Part of a small language model's weights.
Size: 3 heads of 64, MLP 512 SwiGLU, vocabulary 1288, 4.26M parameters.
Architecture: rotary positions, no biases in attention or MLP, tied embeddings.
Training: a variant of Adam for these matrices, 8611 steps.
Each number is 128 + 32 x the weight over the matrix's rms, rounded and kept within 0 to 255. Layers, rows and columns count from 0. Numbers have three digits each.

# layer 5 MLP up, 512x192, rms 0.0898, rows 64-112, columns 96-191
089174104113172091119131095150158159161156123074094102071081154146154156136126137102175155130143139142106138119106118111155098175145107101110149102140137150156116174108094143112132149166159133129133124095079103121161102120103124103100149182125125145166050162131089092151141103117169092145
131153175119149090143138185139087177165146123099116164140086093147131166215080110161120135140104150123112082101159092128145165089110091105159124164137130128113155144064085082143071158159119113119160126092146144107096175125171167107137121168184136157143070141151145122159126103145102106191
106155162087126132144053159107114091101091111123120191137160135135073158119180205192146125154112098113108146095095108079143103142133165150142094140130210073089099158080152150100145089082123120133109102179158128130156142117107119175199104097094148078208089154111076172083186107085138086214
074129113064146175138112096143138119112123156094086120133095114133090094161133085108081148178128090066104133138087097080158163109104090098085119163052087142167155134145118177114108135109161080082133091165171139093075132118113145121076082187154112174141148135098144127114121179107115157087
110074180123124102131139202023125102107151152175159131165142110162143133087083144201118147165139092109065156089129103111123202124161116139129081140160140149135064165116142098129135145103143107078099102140151082163110095126098110193106162135063057157146111146130091154142116141133069140185
114142111069144192150162117049129130123147070090169149123105176078103099118151118120193163137119086167135121148152112181161195162113106128175141114151203112062153153082189220092139147139151175119136071161124099148113085133146073100152156098118140149126110125177063181144130147085161106110
133074113110096152146100131164134119123149135175166121078112063118152092221082098063122109107106117077151105072121105152100160072140080041148117138155108143085053135130113111147151139173089147146134092115147118141137091141093085163172164124176052161167126124126086124148150182112141137109
108147156071117156136119126155163169130158119128109148147109114122104196200097083138105124150125093105087146132172214127142140144103165152188146155121150110106141161136114111127134091142081126113120108121170167126180095131145133135111148081169082111123106150146094110141116141137112108117
122147186140136137171112109110169121070055118164111146149086162175124128100170180201054121070165113136122137179144110083137170195160188071070093077126114160139118145081100143189140129129093132120174116126104164129105129150144171097092124125072154141146147130132144122037119145121150112091
130119129158094201123086116100122137126106159141072192114074097111135123112042092135131181124122128079165080147096165146140098137095048207140124082186058183160141153154131101128140128123190109112094120130112175088100200159152143105159149124137145138148115130156177125168113156165139129134
138178111185126134130081102140153112139079127123091161087193043167192126103065178103059142125123132127091085121150120194118067152158164102096111140146161174121148107166164088147062148125099144157179124158133109100077109083165166079150133101080134122117114055081153087098028126117128127118
122146125155103163104099091105141086093138128121172130110124090067163135130193110123151146141140152075060147143138126107110143127146135130116198125173201124146165140152111127063176136126146151120092153140115166118155143097125149150062171086107134140113128107080157108093142146164163088092
139129089121142134131084097113130143083126074186120198050123188187115125149149180150099160155153118117076130142088048113127193090148074138121170142111138123120128057153167115095062126162110123136144101076153179104113144133124191111079199122064130157127086115129140071152136139149068108096
149099137092178135113154092145095141171088082162160156163130125166099157170127160172172088083127190093117108169118170130162067125056147146123154083212142147192073138185092099168119141138149136107131138130153143142096162087158123111133168112162034171080135132156110113113155142187073117112
093123112127115156161101088124151088145153127188106137149161081185092114176154224118126146175105108129090105087132135119106070158142145139127152097112114174172163150128118137153140152118137181163098171137162123111169152118181118151111153095131201184056119183118143149058140188113155117143
134117090126181159125107115106074119117095132058085139119125111171107189135165157139167090118115196103093133107073162073084168195096100116087165199131158134144136162070099181147072129138092136120107166154091155118183138123136116112136144147139125214129114146121151074142124132142085143100
171195127152166124095117149160150170101128084155097113161120178153114151101138163064083055072146091095060131149081087138059145120104133098138041176077115137168153126135142161169102098135081171120073083063111096138065166101154103136136164082115121082176096131142098142193183175108144094132
134110099104119181134159107128093115113153146144106179130090100116083110198143103118114189138108105056134090142086124112101140092162119164148075104218070141063096075147145131103146153055143116026182118126118164098135112124125128163137123107106147130124105134128091060165094144200116108139
147109103175134135133177140083100126107130133066110141112115136185063140147128140158093134107118088121100121143147167114128146118107145155130125137119149122171206153147116148160032102132134094112121069164120070114117150129139081109142135134138114125131074159163096144162134186138161099111
119112137120127125120134160149190158085115135139090145099169119144126146134154046164144150110137161120077135116127113162149141191190172106158172134095165116156087161127095119053155126198071145159175108116089141155135169120210170145104101182138138095152110137166105167119130133124172158106
121149130087183163179149109138160130144090107166172113133144126170126130161074114122167121086109100134103130140121113155143146145077173128126161122099147155148153113153098108094117109120124159117227133169122088119102105147203163184102184092145103115165155126130136137095124147084125103110
085073162101105058165119083123033202111176105109087155141052097129129111119102060191149135116104136101177108139148152151110099105141169176154097156128142106161113084169113090126109153122123154139121145080143113084145146119112078123111133079099123163188119125109131076181088147134135114124
152117107086107116143178143094138131108153169139052082193088139105129175186099176152117158107147132158155124121094083086135128164055158153117087150078101135139088138127076139126127120192146166099128114101152084066079095107175153156150155149075188143149105138213159125142105163139113160097
118128109159122103161120097146145094160113087074117073117190073130131141116128118128130132141175112122170090135130127143090134111136166114132109123092198091126162112105113128108107102148116088166159169053166088155154062168072131093133172154166097220099169108151141132090135150062169153093
017211128142167167088102127099125143127181140127162127106099156166222044151169120072166126186129111121104086184154163070134074168134115174073089125051144159137192120115121133117132121095111061131114125098119167117120121134154166103112142143076170125183186142088150097052142124134102047079
140172110169147135092113115057118099148101124119117137085069092154169164133117159106165131102071177172119158139091128066178106161074147169117130077107104134152118127155133060118067147151110118084146136137127186157116111128145121155102150097094109090061115128128118134110122128152092218078
109142149155143138176159106132188083126105109173108110110172094121199133122144202120124155072129114145145081056102105107167103143116151091107130125158078131156103146102135103112124128129130155108148141104138148124139172103149131141124098036170148068130096110129151129178093129122168117196
159149122154141150139128169161094142179143132099139104134048191151161121138126130166134107104157105149136118166138107145155194169109083161115133125203147104116116134152109105083161147134088099137124125146134133141133116062142199101119125123119122160159141110101116119098163072124122150157
139181104107165089080121117195150110172066104092123173144139063115061055081199123138083167150066118169098088120165155112139090148129087130155135080143153137160161139123089097101086135126072115080154102109162136131113143120141097133064148137130114134165139159124151161153105133141174191176
069110175141076114142153098153157131148166165086112105073127099094139069121103146134069158163072095144106167147196184124120201125166088169114125098098154193134165158158164156102177089147118121133143163075116114147137091106161110130185093137088195118121156134172091170117183095182111127157
157143151160136042130127122124109155122116102134086112111168132160121139163155144157143126123124163128161093099149123099084124112142151105127143114181099058119133116161163150083108130143150182077136078149117047161116093131150155180161137154113081130123133178149132108160079128114214072162
120060095113153150092150125117186134174150172141082109066130129111125106150141194173109088119136172109141168077145075171147099133114161108140166170121141069123139151120132101153158105102105097058133185135072167142170135115138138191114160151130071130136063093109158200084149194088157112106
153082139067121139105163197127112152091134163119127088155124188126089107120148105125180106122113151146120146196140155119085140149114119213144112090125161132162123066121126174145114137123070061140133109149150115124166127139245179127099086134151094127119118161116095086129151075138142081093
097157198168134103112213218118198141127147100119159131063166192107130165159161111199134167101111192093131111171114068042105064192183109111106084143102116135132176120118118193097102067195154181157119065116133249132188175101091136175086117085133157091085090154138133125127122074159164120126
130123066138116101128146137170165111147106169154144154170117171154090147088066081108138154149128134154167111188166170158103165086155170118120106108130164057118124157152150164111197116035111154145140138117101070140099092107075116077064150142160134144137125075147150131126149149079143101124
112110124135145128157078137079114096141121136123092127145077072125128115138096161131149086165151117133124097124160148136165091159088090059112085145150147133107169165119141120208101137153099144107116102158120154074128115117159126124167137106142138185132135119188080160115139112137043155170
081108113106110126149090067154172138093149118162137141172122166097176103158137110134104173144133125104156147116081127122179144172081131111119125109154154076119041234076128147143183153124102172101145143104067136127115130126163164122138095149122123090118133057103181127142164099159079098209
188140079171096165120068154169170136191148180077113140124160102101109117091163099083136113060113147151112157149178161149189115135122111151151163095133106047146156171141095105130116121142093118128104107170126169087111166128183141095148184121170081109152108160105176180016158113174136092166
124191071194141087163125146118050092088129110144138115099169148124133134164110156139095118120176212115163170188095104124145148176143167066104079176082125147126056138138063120160085104127148132160158171099101128164062099107133128095157208133154058128136120128165132126090110132104109110035
116137092111132107173175091125072100114178143149124098105110159098149082199131129136069144103159140177159137088109133115115172115109147124143123139052158059115097081139190133118096135102152136085118158128157063162134096136114103155103134134121158088158150141093056156143121118162142095122
117127182099156145147088124154225135138152158106114106097103188196141136143099119117140132144112118134195121130095129127114108131106086102133130132145156152152150100104057069126111125110170109195162148133140124115115143065120149106170113116153131177144141110098100136127103102155122114125
091115176101094135184113095116175208092114132119127090162129122098097046130177101088103044122190108121138075077109159152088126118113096200162122125141096143084184075124169115062125197126135101115204129112170127113128144169137186194140133116182104148154141156097139126153112066144117171133
149153161137089113190168144102194109107119147109079113130139130080183124120142069120109143099143128131110102107155141118117185186158095107140176128098133125139174147106094136166100174137135127134107136149144112131149104104101097117106159098109177129078078125108154114145091129095082103170
161164131154087106113059127152196122104122184141122147119129152127089091128170140093065149088117084152094123181110127028163154101076120150180066125167103106087178165117185062131143125126053115139143096098115102095168146154149196165171176137149125127162116159165207152131121132120118100166
174103124120140137143153138171207084062192148136086126123137121131125129087102082148099116147119144141105134166108154154170121145106134107145163124087160189104160131128121133129140148143100107135096191133163167169128132062122155138154104184136122151108152096098114148121193167067131117046
169139120189160159101166065054117076079097195098129172099111137136135101150124130111174120132150130113103179104103129143163140122126188134134135097171153134070065138137117069089079151138134109125190148159145114152132126137085136113105109131125125107185164082157162204136133163123123120176
139150139106150157127165130100133097149160087130157186124161204102153135117156164087124134160104110176055161148126128170126136140147158173128154136115102155082110147148111130132174135097109099115102103149153135178067073100154108148127120102100136117166124082095129151129150147124144130125
136146112125083133181096123129126124178160127153103118105098125147140142174171094174102127091111102114178128135127162106125165107107160131151066085112123109152182126120149093116172086123165112108178121116142111136121181109119046152177184130145131075128149066195128128065118106147124097089
107144141109112135148044040064071157122159163057093127113110141129176089096111086109165124075053142097101111116128128155087112066106109135090146121138125052191188084135133124077115122089116134124172171091078193109089177124150152072142085148092171126137098108157108148208065095119149123131
# layer 5 MLP down (transposed), 512x192, rms 0.0885, rows 64-111, columns 96-191
101127089119093174173138119115145130128175140097100134159108111098125096137140162152083079110102103117148131120101182073119079092146121138098145071151129158155148166131105102173123089139151071175149077099113131110103118231077165125108115130122087123173102108145152158121151147144139084109
182115154069059107103142154169140118106114158149180129056166161081141105122135127214104134103155098148087132074111087117088131165108151151154107174105134166117139167190110117102175155124097156140132158112136096172139185131092078101192065160122137150051094115091149171107116107112139168100
151116173147066116138115148137106089142145058152089174073126121143072110184207174149083103067080107135164174110186144117171129168131124108199133120171095115128133098097141175125150110194208139172185113169147103131141185148177161111138105112128129123108140168080083166108130136061158109185
173100196060056149159098179140143156138163104209132101129100157122070103126101133147166170156144112109077108136103163176104192140097168158079152112138121167108154085118153173083169108126128079084063139179107143165100170160113114119119165179183070117094111110126128105102124107133130177067
157157162100158190072095167138122156126129115108167077115122117088151156157171127158147056099123175073135142074161164105108129119116177192170142081139157104093138071119148120116100069098111151104133092136114132100143145165197164148062126161142183121171115077133111169132074076090105108114
141091112147202177134143114133156153184140144122148097067127128149127107092143128120118197101094105132146083072184134072174161106167118106112117152148164093085147129144188115101101151112135118172102204085104183069186178106142087123164138137166156121153142191171125151232129131161083146166
147121187099133118135085101147131117138120099090070100105084102132128085134182105085150125173085116129111113154126129130108148135110129149149067155127154091131159159093068093079143118170123074174120119119156127083115150112087151141128173125134080079105144109111137095198164201128144128178
119116114112155104204193089099174089154098065096105143114130109174156115126115122164132091126141126179114164115109138151145134123165101137142155125130194126138121190166166137138106119214107139103171099118117118150112166099139095150140120108130109130096189137177167132147108156109141148090
125166088087120120108137130129113135099148123127220130174108162105108143169093120119172170122128150117129164174107072109108169118093141112189098139111207097133050115134138098106095146076103106145102172086133111186174082168085151130075095212181147179141144176167142170131123113132138134084
128172121117137075091129151119098163142119114049176138132142206114176149173152086169142139096083122123163107119148112120118134114146090123154095158160143135084150195113162164080088140099158110086087113093088121161136118107097067163120100151139138138153085083098120212101128113200092147139
132106097156136122151073129079138115117196171095084157134128073097115165117054075143118128101192131129144109154174166079140106144111190113114168113129158152088155166093117083131131118131143144145200122138097133148114129153086223127188117138085076185195112112149099157146105107096114153122
164122144111176063123173141182130127100116108131159167147153153128093075102088150115135149098132143164113164096191071137092109079122102201102106142148085148111133069109142152090118087144117116127114123121124129117106102094163094135126123115080110148127159096099099092087125089125061107117
163189157147106136145170069162148100066153145061140125127125152108090141065119105154168221106141154066092151143140085122126104125139090158138096129150135141107116158098132127148195152078156187108136112121124165103095153124182153202129135169167155177145093109100122077136144180119114154116
206088060077114104127121090131192073222137142069138180167152186140167127180138143121061121093097102080132093121112161125128113160106114067091131145162156121104150123157108130118145088151113091128136135057096103198120149085110046133123108116120070171047114137155143120173106195181132162103
137147101156062137143109158125064102107104109073152121108154166138116159150153194198174174146135111132064123075167138087102134144121182140107157139137136104127134100150140107158118121141154138100134175123145139109130138180189125175161144075141118132082108203140155112117148116146142066056
142094104126126076093114126097121150156142122141131124133122192118100138180130121109129096131140125099130098121146162141124102121141147116115160123089100107122127113127106132059154120134116128140122126144142117126147123168089142123155127148136143109114158147115122123110106147104120134119
114147174182143114159149110169119119040093090100172119125171100143153137071104164097070114076134168172099150166143088177128127129122069146054101148068184173120159072158143085077058159119077108107145161108094066107119104021147150082102109118143165073105174130130164137179133079121174139065
073144082140149155118144114086073116089118112083090085163103165122098184215114102119184170160063130136149121125092169123169103176131134179189121104170148087146068102175113155169154101106107211073126107094180172206095123130126118172197128144156142139139148129147114167132138138173089114180
154177152121090143144115166105226147149096149115145134131119119190139123149121151138127102209116155110115130121111100142131128136120155136168120118159145085180146120111126126164169134123137098168118141139142155137159168138149108150066132096135123108100133178205148085085096148140154159136
149133152124160064156137138166129104103147119131174071126155074103140130142167121142153083090134120108140137171131093118142113151123156171165155121127165200148128170094156133136090156156125096111160126110113158127140147088107122122075139116198059162123110131113144150160114102123185176142
083105108117103099133135153132154118140090086125109165142144121135161131124107190073130147172075130124108110107071142112128067101097141152114145197131147076052125132178169077162171201198114149086148078103137150100152117139128139171158137186131169188140105119120098137127129098155084136110
129120105127083117109097103127067120122117064073165118133153141160144167159175075113152152115064135215161085056168165172133109166136134121154083151171080123110111141113125107150123094165082126077111120143128105146137133140098162189131189145169123184138162090125095126130169183155190183152
091195119160100133101166160125127153132117128146106209159094168113143121071118098140115175146151071111242123178173123173188103142164132111167142197143062161108138058124173177144107116147135135198157140155169108146134103126105166132131137083139173105095123130150098104182133136124165149149
114138114164154168109068155129125096103149120129179138093140147118108168128092119166068094117158132098126172099130064120158119122140167119151158141113110092093121128089105116123140124086136166166131165077088154149056132103143083127120108119160141197150157173179145142185190099155118162125
173141143100136105079134123153174088087112142160154137173158132070098138174155144147113165042140072159092123122087156157133128169090139118163186114130142198116157097119126171087133120118127154139067167102160149122096129090100130127089066100067058165148111158055187093168152113166170152129
208143103079145158115148171102142140124111133074165117143115093109108126154139092079081132129102085064104154165178121157132098111171151093143083130088106128083146083133137152104042157118204121137139064117161152150165089152113106138148085120102156138116137157071129132118099127164192093091
152106134140129136178180127100146113149128087130162147108118097128136124143131199192149143069113136129091146166128109120165072122084120141160141153117099080119091174104171110162106110095149157158119157125103085099220165100079186128147130063171129105131133087140112169182070127120151174125
125085142150107128055136160151091168157126162109158156102102157067103151112114126134139169071115126057166148166109143129147030119106150133084114208156151128070191148125129131153152130137137098140145097099115101066101134149132122129139174083128145094152092130098157114114092113162169179145
078097125084116103142122187161084145126147101085131130117093097168137132161122123132087087154083158130112071183127166126097089125208131096164121159181128129118075121149088086162076096072187110106088127157143111172158157131070127160107129144082117067162160145114085209185149158158129104133
145159103166148099144153131190127099093121186134154103151039080124133135120175194117083140151112115127119144155165180142122186170113114116235156153122114192141120080136140166100119139097167119143081062142130155115156101099135085138133087182061112142129111173136143148146160157135039159162
219135094105146075099111110183116171163120060098102030118120094119152158123117139122168175075108162116107138107090170151107178130135119141109190148062112168168170120136121173167111102126145111167133096085157081117137106061060081130078097148192099101125127179170093128125110144102145140134
110120121178137109196143119149074135148163170103148113113134049163113105122121168118129098121120109157118177154184111113136205136104117087086114134106157105147117130166097149154111123142137108090133145115105116114135137130126184092155123135105167110069133121180149092107182116039156142111
155125122097107137195153113184132140101154136179137132138147115191129114131126108126136094111127121174134096133133175119115164105115107174090155089118146121123122126165171113144109128139140118049158146180145152163065109150151144158157082102150156081144112123119184154189081125093182107113
189139154153203094108188161127083201125084144137163036139110165096116107155170151077079134166098179080141105174082107128106114121122118151101080137106085154107110099120140152102146099087148124084129066093129141106106195088155142088181115142110149104109074126054165120126099093162117087157
105110114117065110143127127083078150141187128149076133109078115070048102149124120144131108148137096138117127158152132073173134149138121156090115107135147166114118105110146146150146139189129116134112099085132111139131167116172170180147141165105120125156130147179118132144112128123089138130
111162141120158135119105122107068097125072125085203063161106155121087178130118158176136165216186125022111107143114098101147132073120127185133106139117085081128111151107111097149114138066077144108062116076140099132155111137088140133167156165155145143087118142082149107149112089111138171118
126149167086112143144176117068174127165100109133139124069105099159078153202176105081080080151119127090157130118180082160101159147094121111134173149113178130110132144202113120096106115097126115165164139101101106136176123128097107158127058095091131104109071173175125139160107200148112120125
181099112156109139054123103134158120129146156090154090158120064168087080157131162155142107153139113106154044129137093206112089068151108138133112097117156131121110180116107154186137070125086141184120067102132108146122119136100122091123131109157113047099113137096141111123202144137119126186
179112136147075082151069152098155126147096150119091165096114110091114097120146118012146128104104107111067147087105093117143161137143090157182132141123132123090153154179076135130157143131124196116138140078084165099117097088154104065098133121106123183082136123125153103149166123122218095206
136125177138167143165098121175126119198099117132148156128080111167111163097110140152131093133110145146191142082097130141127137155150089122125142133134121092099138180183118132140087131182102099143106089094138093128181098081138142081120110155070140130146174166081126084125152096131130081106
150136140133129147122129125118139131142081124070106075151108199087121152121145146186129223141124072155170123131115143152120133160124177121169090107171103106139081134130100104126157094156123158089152131143109113171131073132093134145106100077150106164128119092133080094105117091126142179135
106141146082097078142112129168132131091097167089129070133124123157167115146130118117062109135148073103127094146156136145062160186099159125137096124075136170095163129195154141078173137087187078178177120132123131144125113118135161143143102112133093150149146148131151154097155123141154085133
106118167138116083130130170127146165088175163154091105144180186140105158134124058097081063084154160125177149122119132155104096107102146133137163130089113105123142124114132124143137111118129142131110116154079119178073082123126138111091102137149118180153113127099127173126101115145159124155
097136136068129113110171118113126133106165145093123151171105115163086174137109085134162127117073168077174138114109135180086132111140107100128193124138144160076138151120100164114075106186123157141133102205106110195163119064141119063130117091156116130119187168090091078133136160101082161118
144162124115077105164160136137173063079135086164112158148143134156132129107155137142110111129106073170156151121132117134135104108141143120173152124125140151089131106120132166126061081132129147123114110117107134151139118007146146133143121108160149113145134141130136131160116125114151118103
141127088168143186126154135134144167098140127142081125112105147167107139151163082074132119141094069086124146119132163118135092095097117132138156158121166128083141136153220069122069147147181162156164132094155156157111134130110087080093104130085148106102144117120156124110122197116153129156
093112073164109123104121144140160196131104093063140088120145130148166133110109130147141133096135138137089110116157101124096171158117149060071114137124123156164156152174168137121132137107135103163094139155142122154099115122141132152117139141141146114103113111070156112137136134101170091124
055085155179096135189170139080155114099138095144116142177121118167094108113183132128189097147147124129097077160121156097117136168140177118140167109119131129137102159147141123088173143146124114126154154124137173126107151062115110100175092101119153122125119108070138127107122137160081170111
# layer 5 MLP gate, 512x192, rms 0.093, rows 65-112, columns 96-191
121089135168156157084117143148141147137196088127106108079134013158101090129127111130127113078082139157182107118138124111124144125131071099113100114088094163190134149072175164169118117139099146107111117088120154105145126111128138083124130163132115182136102114139167145104162180104129138115
201120130204197111113174102186192053190124090133122102047187110208176141145149152091129170161145167153106180138157177161141078106178155086194162105163108129180159176123138113195072039136139132129145141059089134105160136059144111078094210066158115122141122174144186147120118125183122108136
114151117129217173161111085147160066119131143059095162109134107160187117119158120120121217143138102124100175113106087064206101097109071093108105133121117119137125182087154135098067107180124161153100117063142090061132083087157141131120098147114113154152143157116141173139095201129135107151
127043186141128121107152194163160091156165109142165129078177079152128179019107133180133117117101131110106128100105120182150167125103176082108107133123095109093059171103131108140177149147157157050121118093106107125101132140121115173076125173126107143172096130106133162106112103133126094137
144118177124081164119114203130082108121173165113124169186117062111127113118080127154105111093104095132066124111138120062224171095106040170102116081147159118143115141099118093188101185158149142126075123100146183089145155119144094125090067162159130163184130126164114120162136164119147121075
122111089118156128099158132120154071125107176072107102086189087093149114135093135095105122129088135136115136140093130120185139182127128146112137090154132067100092109136157106137100162113111130153114143090164113121160142112210121087089143143121154153128105149133141161170143132120175140112
131110119157130129131155153124118105173112156140149114131123154128151071104177211137137151157145140134192105122086104175150080093146123122103132085123096117126114096136149149139123144146177163164115127136115098142094149143130113086134155125100113150160133100114123138128154087100129134163
135200143071146106115159048103130131115115116090081128115151102186128128132106140122184135134168171170163137153072193162193143175077143121157127106171134060165129099069099091139097108081095161183074122153112157180202116085146102153082171182167079145107172144012102128133084102135146169135
100099161207083097129172157134141082148151167143153153087126058149094089153117220131130150139120147184104151120170065137141107140094153119200112136084114113168129085070140124172164111096103145108168134078134165141147115135089149082101141117152120149100114158151113135073162147088150063155
099118088134202160048129132118082170157128102206129153071168161206095147072111121103146123108151178110096169110113180133128094121116091144127157180096148180111131139095099120118093120165169186094143082129097179077134063112168140148044093142089129138144113056107112099189109083173164097083
154057104148082139140129204150192086113092111141086156098170127144091168123078103138152104135178084150134146143093114126164132095170112141132110103098133118094096128090149099213139136161125072179106081145147127172133123132175146147149091170051133119150140082090131099100128082213110099111
144109154147148131120106135172138129190072137080108120112139145131087173146191174185079091074120175145135152136161163138169084169121150121170110108159133111158064141115046064129138132124090101104134087161138103125118185101187119126156156057130142098135113118129108154070129117153109135199
119136134170116120077112152204162133168163141074107152148130098108148108192115137094173126165140142128138139098202132114155121141140135142151135082109163131188202141109149142119107062091171086114153137102085117114128088125163153164135172125079158136184142103110172113162127133114195060128
217153097152141106147152125082123105150087114093105111104094158077134187071116115150134129111138118130170176097127118153146158100150159095160100142160110077117088151102128159132089088157134117072119047147101125139079093101078133139173132085116125074187128155145088101155084136159111152123
158130067136128176077129091107087131080148136076123142159129124145110184135101141124145122157123169080102137165162178091084129170103136149080172205110171138147107143074132147135131156173077098126077140166097142111152116165137146147112107130115140183114139130083136080108111119142081175073
130113117146103154167101091163136101139158125172140053144138134135111064090150084150154099136142122087121163107134102166114159147109146081157119085092081136121127133129121185212170077113136138071114121104042178120129164120127135184125118133139111160180106115194101121122121185093137099033
113117110229106146061108100150107140217104087156153151057158180139160178156128151157098105129128173211155165083132130119124097070157177156177155145088119106057024158115152136129097059107117135116174143107107154154197127108196150141182193109142082156138069174148110146149209083138135072117
120165124110162132153093161130126158117086144113151144087183095083126157126163152094175140152111192143144131156093103151141101113160173104136160162149146109079105088137145116148169078130117160092113159114100179106108047090146163153105072189106095132128115090132096113122126112113116132140
126135136100147113092120162133110135163185099099094173099092150211153121135121097096126136103123096098130118127145080096135137132121148187146047122153083126108155097115095093118126115109194141108120123055124141082174096118129076090155062094084126069159110133130189084166141097158148082140
146116139146100187049064121132140127127121115120114144103119099111081132208141114134118089102126186102161130132151114149151116123117104064102099071159100158131099142104119121170135130086101067162126136103142147196158112153095151102137107183173104115091185130113126075086100142136176077129
155072131104087121147132164115192117135137087127097120167163132098093190144126176101159085188069156184158158133108076132188109114155072176128110118122147166142106115111083101160138178181114125111116104178054200114133112096130169135168119154167152151168145206088169157091113047152130125141
144094129118118076134171113219095151155109150110104227208143080137040128128100131132143131093121115142129108060147134140123112130116156101120125073126181055160126100124102043202085134199066145101145098087130082143075028135104125137087136085085086112176173119159015155085200104151086121216
170133126107144124113101159152206091124154183148093207128057173157165138207125164092170116125111187155083124156107170124162133135144084117196170150178105116139139138066166149138129158131115112096109119177081100115107141057215103170142117075099170078186076109104074127137155110203102105112
066206071194158159116079185102055114138128139140185144100091129142203137186169123106137110192137159083146132184154152101152070087197116155172072103104146088153159099174086144149173158113106153175161146093124182170148102132081156139158123139139152119217122168120108112104084153127112115122
101117098069121150110167120095130123141118162098145127137045050094166195193105090105110202111096173124130169142139153165170182083093119157081086127104102168194073157127092105162090168159161095038164079135135174124163166113174116083119097150081146142165181138075154154124087134136145133086
161100091147132135165080126059067105170152116112172172127105172183106121124088138176119139179154156102159255119126166152157140126122121178150133107122147095141134142113147118169121082127134133111128144158106088130195074098138106118156141155100120149122120128176069131128119175125072129108
096182124147164143122125119119152110127115113167205143136228163119116097087126075159140095074177144162146159105156126132208113078127169105125178095116187156182111134151169128138122116177133097170143115203101133111133091131165099190105105133081128108131083146123163224118102175179133114148
093155183047149140124116083146123131132139142177130113178140142165136137161123122137181106140150117126151208105091124145088117151192194163102084159200173124131121165116137105111120117131104153130089138181064131186194134110143078149122203076092112084106146102150122106125200103129127111096
121108135147163092128104170120149139119124096061119180128100071162107102171126189139136153157070159145128151164174180129178122142096100087114095090092108121110131145136071129121128088186137138123135116162138128133157130086136141138151100159072071147127122174119137067122116106172053147145
120155129132073150112112165127108146139158144191083071136105066106121208117148188095157119075115142098142112143138120133164190158108150137120111154115138133221086211094136181179134107142107092142125146134087105102161115167118150178137125148128114174146085135129162081152158118102129145064
126167093135140161153136086144177163206118037121101116072139099155120109176092214161086139122115147135091148118130110103116073122116138091174138167102072108164127156114121163153070111123155177107109129070136139115126136122114104124117162123074163092090108168135132150115220114116130162107
155101131127107129073147193109114101142134120070126116142134135122103154130156127098152131154087128136146185168141142095111142140158126166215098109153172098164114101085125167138096161143096097177117077148139104097193068117167132146118102110100145108148083183103096076120117087180118083121
111098169176111083090178169088114149140074111074103095122123123070083160100197097176168167129112145088125138177083140091133092154144121128134148159114068126144122114107191172118153084123204211160142166089090195097111074130120132132132081113089123128068110194111155163139090062147125123116
150119068144138181093097084187127116150115113193190137159067179061128174122130127086133128112139128118181103129195116157111104155123128111150131108115137090112078102156128140181171081086139147117108088095177079156111130143123149173152109119134127054141127107100114149123180130110105084106
117195109133144140127150128145059140110096135113137165126117128115131138097166163129102122102067096103108101064150167102136196125107074072093121167121086134195113117069104125128135130119132154140127171117168140082168137107147180148154106153120138091133106090116121072184054107108132104122
142100114152080154081117127151139138168164166164128128102159123133146154131103125121120104102163196140054095184121179139164093137105063091138124144116099165107142149133102116183159129126150139170100192122090150114163151119144073150133157124112117157109148123124138037120158116145169105150
091140162081131163169071108139131155108147054117170134124134192155128117141066105109148167153194137162160131069062178108138124077140160108185146129135130155153124154096060138126133120188126100148149139101147121114149091114117170113163108123112140164152174148136127063140029129139118123094
175055108112080104090135169108156097111177122126119156138086214163145079123105102098220097112127082117147068123085064085132115098143099168218184159092100068069113131097073120131130147082116122121088138093120155112183147104146095119106079178087143143104145119098139075147137100142087094128
147126088140131139112084075172113146177159075140131177075118106189126182117125140091116139155108162191145168142152120121121091137082144106153155098097131125143153120180108030147098116082095130124128087120112103162167099158151133158121108156156111113222196155103105105095081119187132107174
135148105181110103146190130097072111136092136167133190145159037094172180080166120085137120121162200112070124136151110101112109157116087108085171151083134115147145152146127157136140152137069095138103108075126137111145145143147132163125132160106124082112109156126171108145124143099096120108
131120138141136144178142104069137137135115098080139128128147129115151113059164146091164128131157151156133100067107149139148101135079080175168166104160133084147166108075155083111105162148118153085140145078080101119136087098124139214143164093167120146132132134127132101191093099131086192166
119181137145117095113178155093181095135097187124096099114146150146158131120140097116081138094139160156137152131100140157103199155189120114132113103139106103131117138102092180140110146153185117096067125168154107130096104097104089119112164117090148151090088075109095169145120151137096116139
125076142139207157120125123129195104190122082178137132084120154212117145125161126210124095083119162152134123168082106095166094129144142132195162115225144104204080111130133075109102113130144145111184110158165157138160168023155100105125194119143119109127125084137154112110140118120145079148
122161134129113120081108141109082154167110127130195123137128163145130142199195150093155127127145108098145165103165110094048134109129144156133186097181154053145138116124128123116136146137155121131145118092098063135136107187182118188118155087142111115121131134185161081137085117170122155184
143155188138071150111124088160111094130115124048125159108143144159154142181117103092167141149127151149083128172121127136149129095146133051125152148109121124130133172119087074081056148157127117196158160128116137068116136119104154099094098108129133113128221142139136136097181153125088118175
105130115081119126118146176081128125069102096110154156114077123105110139136116154170124107191178140135145068079111127118056137147140127122080161176126126184159094136091145144109166175062078101168136122133138103132176155146100123073111149145108133122108105191155123118157083122097137090132
157095132107136146196203109110174126129166087116144147109140189112147155099113106058232147139187198111094096095105100173126148112132065166121149137097148138177156159131138111113142165120100131113154092149143086168178094122127147154142124139107134061072125148123149106083141122139101124100
167067107221070157186131089091081127127154114137145157127126135135175116079127152096138128129166134065135123145130126193116092083116073174129168162115125182138124115159135012094134133111135138087088141131097114125140116112070142115139121144145117070142164132163112116106094141064157050131